{
  "n_layer": 15,
  "d_model": 128,
  "n_head": 2,
  "n_kv_head": 1,
  "vocab_size": 2154,
  "norm": "layernorm",
  "norm_place": "pre",
  "positions": "rope",
  "attn_scale": 0.125,
  "bias": "none",
  "tie_embeddings": true,
  "lr_mult_o": 3.0,
  "lr_mult_up": 0.68
}
Each number is 200 + 30 x the weight over its row's rms, rounded and kept within 0 to 999. Layers, rows and columns count from 0. The size before them is the row's rms in percent of the matrix's.

# layer 3 MLP down, 128x512, rms 0.131, rows 0-50, columns 0-63
103,163,207,182,180,179,234,175,211,205,204,237,164,179,232,185,207,236,213,188,218,204,218,262,159,172,149,217,228,215,201,239,176,173,162,140,185,184,180,154,243,167,210,207,142,183,207,176,177,212,279,198,204,202,184,180,228,161,155,222,199,214,227,204,191
097,195,212,207,207,241,229,240,229,209,189,179,161,170,221,156,233,271,208,196,231,226,142,254,225,205,160,190,216,187,205,135,189,219,178,207,227,195,209,202,253,216,250,187,199,213,190,166,178,171,202,156,247,205,226,245,177,169,260,173,161,170,195,230,189
107,189,219,187,211,140,207,212,147,170,199,204,211,199,215,175,153,205,161,221,219,146,169,246,168,124,199,204,169,183,234,245,240,154,204,174,224,246,247,231,251,235,215,192,185,179,171,189,171,240,166,256,192,207,189,159,178,212,242,236,184,178,199,213,182
121,181,192,171,192,196,213,219,211,209,253,166,224,227,198,223,230,218,201,198,197,201,205,184,206,200,211,216,214,171,193,236,180,241,207,165,196,194,234,164,206,226,138,199,194,169,202,224,160,175,181,230,235,214,208,206,190,193,173,181,219,162,191,212,164
102,203,260,177,184,211,205,213,241,215,215,161,180,237,221,179,195,200,187,196,234,206,222,221,196,185,150,158,254,203,216,188,180,162,188,207,197,253,189,197,197,196,229,159,152,155,188,198,181,252,179,175,226,179,192,207,139,213,207,152,227,225,250,197,140
102,218,275,235,264,218,240,224,154,214,178,222,190,191,185,230,192,196,201,227,209,216,204,219,206,266,247,226,230,227,222,204,174,266,172,178,180,174,255,222,207,215,177,182,178,206,237,156,237,192,199,211,230,238,180,171,259,224,157,238,189,197,212,214,202
101,215,212,193,217,244,240,186,176,225,252,195,206,207,174,136,151,248,235,216,195,165,202,242,202,206,213,192,181,199,194,201,198,167,197,243,204,213,238,223,254,145,168,178,182,193,213,182,206,149,150,186,191,198,175,205,198,174,159,210,212,166,236,197,193
093,161,227,194,177,160,172,239,183,135,211,244,214,232,196,157,196,201,232,197,204,166,174,192,130,167,177,240,194,207,191,184,182,200,180,257,216,220,224,249,148,175,168,196,231,212,234,240,300,193,263,254,255,142,219,183,157,151,207,199,232,261,218,171,191
095,139,211,211,239,173,238,196,217,176,201,224,169,230,171,249,191,183,229,212,157,227,174,229,165,169,162,189,203,224,166,224,145,231,178,181,219,182,138,187,189,178,219,183,207,227,196,178,189,185,189,199,191,183,208,163,168,242,208,240,146,182,227,193,203
105,203,235,154,138,187,188,220,210,244,272,153,204,203,235,227,194,215,185,214,237,151,211,131,181,199,202,169,225,241,222,206,208,198,243,196,253,196,221,211,244,242,197,228,156,186,210,183,192,254,187,186,184,199,225,167,301,197,144,261,218,162,220,187,185
104,181,143,184,219,172,205,212,152,214,203,180,158,226,198,256,181,239,229,207,178,183,192,136,195,198,193,218,187,171,153,174,240,202,173,181,208,233,165,240,198,253,223,194,186,197,199,166,204,243,200,201,189,199,238,203,170,252,162,211,207,205,160,181,199
101,209,170,232,168,171,200,221,164,207,173,222,181,196,179,190,192,205,248,170,205,286,172,242,246,166,208,232,213,178,207,241,235,230,226,188,174,236,154,206,210,201,204,244,225,183,185,212,228,142,179,201,216,178,136,158,218,208,215,255,146,208,181,215,175
099,196,219,200,186,161,145,194,193,190,149,179,215,145,230,222,168,201,189,180,215,189,233,153,182,221,205,214,274,227,227,163,165,215,207,230,204,228,137,218,234,230,158,191,234,207,164,224,214,242,159,209,193,195,184,208,270,239,244,256,219,211,194,191,206
112,209,247,218,168,244,231,234,199,218,207,229,191,201,172,158,194,173,170,197,185,246,216,239,162,180,165,192,185,205,257,226,211,154,193,220,177,195,205,212,194,224,218,228,154,201,174,154,170,180,208,225,230,207,241,205,225,221,185,172,192,244,187,227,219
097,174,203,193,202,197,172,213,190,167,170,173,207,171,204,241,215,177,188,118,235,245,162,225,266,230,215,141,140,177,205,171,264,183,179,232,212,204,217,169,194,171,160,213,211,180,145,245,199,277,201,171,197,213,246,159,197,196,148,148,237,231,199,243,242
095,239,136,228,183,199,192,177,261,221,242,232,288,224,151,193,149,179,187,180,223,177,220,217,237,206,177,186,229,184,225,222,220,191,201,265,208,264,221,171,161,192,235,181,264,172,187,130,167,177,176,176,245,199,257,170,192,186,195,188,170,199,265,222,227
098,202,170,130,208,157,222,206,166,134,196,254,234,248,277,222,209,165,201,168,197,236,200,189,189,223,250,218,168,174,177,200,206,164,237,145,203,172,165,162,226,169,196,164,186,208,218,224,201,234,195,221,196,180,209,260,213,204,236,209,199,173,219,205,181
106,174,229,172,223,215,253,198,185,191,183,236,204,208,133,207,221,167,222,229,215,219,213,224,221,208,150,188,202,149,204,164,240,205,205,238,224,263,183,235,248,189,218,204,206,225,196,244,197,123,173,219,170,181,240,249,197,227,167,221,165,244,130,211,197
093,171,215,144,172,208,145,195,184,213,188,151,144,143,229,247,181,158,229,171,195,207,201,203,233,168,163,197,219,227,160,176,240,230,203,271,203,176,196,233,173,249,215,232,206,191,197,238,141,212,198,196,232,152,168,144,180,190,160,201,244,210,237,208,233
100,160,215,213,163,204,143,186,245,194,204,267,149,198,202,147,179,169,187,180,212,213,208,198,248,198,211,211,208,200,230,154,213,221,209,256,135,245,224,190,231,212,185,191,234,168,183,148,159,158,221,163,208,241,195,275,223,259,232,226,119,137,197,236,148
105,187,213,211,162,198,260,170,175,231,205,192,175,192,199,211,185,270,204,137,224,192,255,234,182,194,175,107,259,249,189,240,257,190,200,175,205,227,219,175,208,171,137,116,212,112,208,182,229,186,184,181,223,203,228,198,202,156,167,231,176,224,250,199,211
101,259,204,154,212,221,181,255,221,182,244,235,173,190,216,175,202,158,199,210,149,179,213,183,225,175,186,212,209,203,177,188,207,175,157,186,135,221,221,181,198,237,154,236,173,205,195,182,153,218,226,186,208,229,206,216,242,158,168,229,223,244,168,192,215
102,211,226,147,213,237,198,198,172,236,230,204,204,202,206,204,161,215,248,187,189,232,165,217,141,181,162,252,233,167,204,145,197,227,197,194,244,173,179,224,227,244,206,157,167,272,166,246,194,193,244,224,190,236,179,247,234,195,225,212,188,213,224,263,186
099,217,214,212,166,163,254,184,224,168,181,223,206,231,184,146,194,188,189,234,197,173,171,238,146,185,162,194,182,200,209,177,187,213,243,197,154,254,241,156,239,161,200,191,196,229,227,207,224,169,191,212,205,156,263,178,173,154,201,251,144,216,194,153,169
104,227,183,202,245,183,204,155,145,204,209,226,155,189,185,170,169,231,211,133,199,232,176,242,163,177,149,241,228,221,168,219,254,191,167,162,184,237,239,240,174,180,214,161,217,192,172,233,136,192,200,208,180,207,203,179,174,201,262,223,204,230,159,220,220
093,145,237,189,186,206,251,265,200,225,212,132,226,214,183,162,201,228,156,193,155,245,205,182,149,201,208,187,176,221,177,189,241,253,179,148,208,171,186,193,172,246,187,234,191,192,147,213,191,186,244,257,190,182,137,180,182,183,220,234,221,160,177,244,207
101,160,155,199,174,194,193,195,237,220,193,212,147,197,178,196,179,189,232,163,204,184,226,169,174,169,208,194,203,198,199,175,106,205,221,178,131,231,306,171,187,233,216,166,154,261,151,218,256,181,245,235,163,155,202,201,168,200,194,155,173,202,251,146,257
098,170,236,137,249,219,216,187,266,225,236,198,254,201,228,184,212,132,179,224,160,217,187,177,213,233,239,205,198,208,198,277,264,193,215,221,277,223,191,195,230,154,237,194,181,228,170,198,205,231,202,223,194,208,151,205,196,217,243,177,136,181,205,213,226
096,288,216,180,218,197,234,170,165,200,241,190,262,224,245,258,209,173,172,214,238,152,176,180,152,169,208,194,235,203,196,227,282,238,157,163,219,219,252,205,250,161,161,182,229,162,272,165,252,223,264,234,239,195,153,153,239,212,229,240,195,220,178,193,230
103,230,172,232,215,215,240,188,228,189,188,192,213,164,183,261,218,207,195,237,188,163,169,179,236,180,224,186,212,202,242,228,130,204,206,178,195,178,173,251,193,226,173,249,146,218,166,213,244,234,195,234,183,266,188,185,156,240,241,171,209,189,169,215,203
094,263,217,257,154,270,186,285,155,175,166,258,235,243,163,179,155,251,220,206,140,221,197,187,194,233,191,174,165,225,181,153,145,211,166,226,170,187,199,195,205,195,207,214,202,149,170,169,197,201,187,187,168,198,216,180,201,213,202,202,212,222,237,202,224
100,204,180,169,206,125,168,196,199,177,234,178,236,120,222,173,191,209,182,189,209,195,234,163,233,176,196,175,190,210,177,177,240,210,170,199,210,163,207,142,211,214,205,287,290,179,219,229,185,216,203,160,283,163,258,218,183,228,176,175,185,211,178,156,200
099,212,177,189,205,202,297,168,183,197,218,242,180,209,179,206,220,189,162,199,246,197,209,218,164,222,164,238,252,248,232,208,147,200,191,217,203,209,159,184,218,219,198,243,238,243,212,190,157,241,216,211,202,159,189,186,208,193,168,220,220,228,155,189,190
100,187,221,227,242,165,188,169,241,197,184,161,239,184,155,228,215,168,197,199,213,167,218,228,211,170,201,203,192,190,213,234,216,244,171,168,205,197,156,205,165,270,184,211,131,212,188,178,185,174,208,162,147,196,185,225,209,178,147,213,206,168,222,211,188
092,239,150,163,182,223,175,223,211,179,164,214,231,179,171,204,214,197,194,151,243,232,218,175,195,265,194,172,206,182,171,173,194,191,201,180,211,220,180,150,187,212,208,209,211,174,264,123,151,170,198,143,188,225,245,213,194,194,179,171,220,194,207,230,178
100,205,178,167,249,188,249,219,190,185,226,154,219,176,162,167,198,225,209,162,172,209,142,214,224,152,158,159,240,168,196,160,284,160,218,257,215,216,180,206,207,196,229,220,203,168,213,209,192,159,169,154,217,203,245,210,222,198,185,174,167,237,212,224,162
092,187,198,195,219,221,145,203,207,215,128,228,158,196,248,156,173,254,163,245,219,198,201,225,189,194,215,198,185,216,182,210,223,212,250,183,177,159,131,204,225,153,224,230,214,200,262,218,186,166,183,128,222,187,179,276,219,204,223,181,248,243,200,212,206
095,210,196,154,240,203,136,191,188,253,187,240,250,239,195,216,184,217,202,213,217,213,142,218,207,176,176,222,255,232,239,188,176,176,197,225,240,189,167,201,189,185,184,232,178,217,219,241,201,222,233,219,241,205,188,214,169,196,238,181,176,288,208,231,219
095,194,222,216,197,181,218,223,179,180,170,215,177,202,232,171,175,207,173,224,192,167,195,115,206,206,186,176,168,190,233,143,167,231,176,176,159,195,178,179,187,222,190,230,167,179,193,200,209,255,249,193,165,230,191,177,154,185,189,156,251,259,216,172,193
101,235,204,205,205,217,213,209,194,196,245,161,244,161,140,193,159,244,220,194,169,212,226,225,230,218,173,254,222,142,201,167,222,170,288,198,183,166,257,227,247,235,201,217,194,145,172,204,246,272,223,226,184,170,215,207,250,202,202,191,219,230,198,224,200
100,196,190,244,153,187,220,227,219,183,252,238,227,204,203,226,150,194,176,208,274,215,234,207,244,200,211,180,198,226,211,146,198,238,116,266,238,208,184,210,141,209,226,204,234,198,250,216,172,179,198,152,174,195,147,218,199,212,208,193,234,176,237,248,190
097,245,223,203,184,229,240,186,234,182,196,243,179,197,181,207,181,206,246,214,232,188,132,152,225,177,200,151,206,227,216,242,148,229,243,174,214,149,193,203,231,208,173,224,151,192,239,217,209,189,157,219,197,229,224,209,182,215,183,215,201,213,176,201,234
100,212,254,232,161,193,173,207,201,185,214,149,207,199,193,206,256,150,210,185,208,158,287,198,218,183,192,161,213,218,254,255,208,197,213,217,202,217,176,175,202,183,160,207,221,231,259,164,180,160,239,154,174,224,236,174,175,203,145,189,205,181,186,195,211
098,178,186,169,186,228,194,201,205,186,203,184,198,134,188,174,222,158,228,161,205,224,220,228,239,253,199,193,166,172,214,181,168,157,173,197,194,166,196,167,188,161,201,199,209,274,241,180,184,209,178,232,190,184,199,219,230,169,212,150,206,157,188,156,236
103,244,185,247,216,175,178,160,226,155,122,213,201,160,168,157,267,216,239,187,221,222,237,231,254,206,224,216,189,186,184,158,196,202,183,191,219,208,205,194,200,237,200,147,138,159,199,211,155,226,204,211,235,160,234,205,160,206,236,189,183,243,212,215,178
095,174,152,210,280,212,210,239,174,169,173,199,211,208,218,147,178,214,226,171,184,224,153,183,197,250,207,238,155,152,161,148,207,220,213,174,252,207,145,227,249,194,220,193,184,204,179,223,151,205,173,249,166,220,228,192,222,209,184,187,168,177,194,190,194
101,188,259,208,215,201,175,197,191,214,173,174,222,182,191,241,169,196,191,171,220,170,221,180,184,167,183,179,224,221,210,151,181,171,179,200,197,121,230,160,163,179,189,181,176,221,193,285,238,182,172,230,181,238,160,172,163,216,269,228,253,186,186,124,209
096,234,245,217,248,264,159,192,246,182,196,129,204,267,172,188,243,240,156,232,191,239,218,169,189,191,203,191,158,146,181,212,206,196,194,209,233,211,255,180,127,160,210,222,198,212,188,173,201,155,152,221,158,191,201,196,164,139,188,214,181,155,159,189,175
099,164,226,185,157,246,197,187,183,217,190,181,175,276,207,164,188,226,152,202,150,247,162,143,184,175,216,187,165,187,122,240,222,207,193,215,215,213,254,203,162,214,213,179,231,178,200,191,198,173,191,203,175,192,244,167,195,221,170,173,221,173,177,232,216
098,192,168,266,231,212,187,214,216,230,197,232,225,232,137,261,224,229,233,208,192,199,196,152,190,191,216,229,135,152,211,247,250,199,185,183,194,266,167,215,214,233,219,174,175,210,198,268,187,205,189,219,154,188,139,167,188,214,184,180,181,255,174,185,211
101,193,259,233,213,202,230,199,209,191,147,190,167,207,179,198,190,188,168,196,220,239,200,217,147,175,217,198,188,202,195,169,174,189,234,214,243,139,248,211,223,221,195,198,268,198,160,199,198,198,183,108,203,170,224,189,221,214,199,237,178,232,253,209,138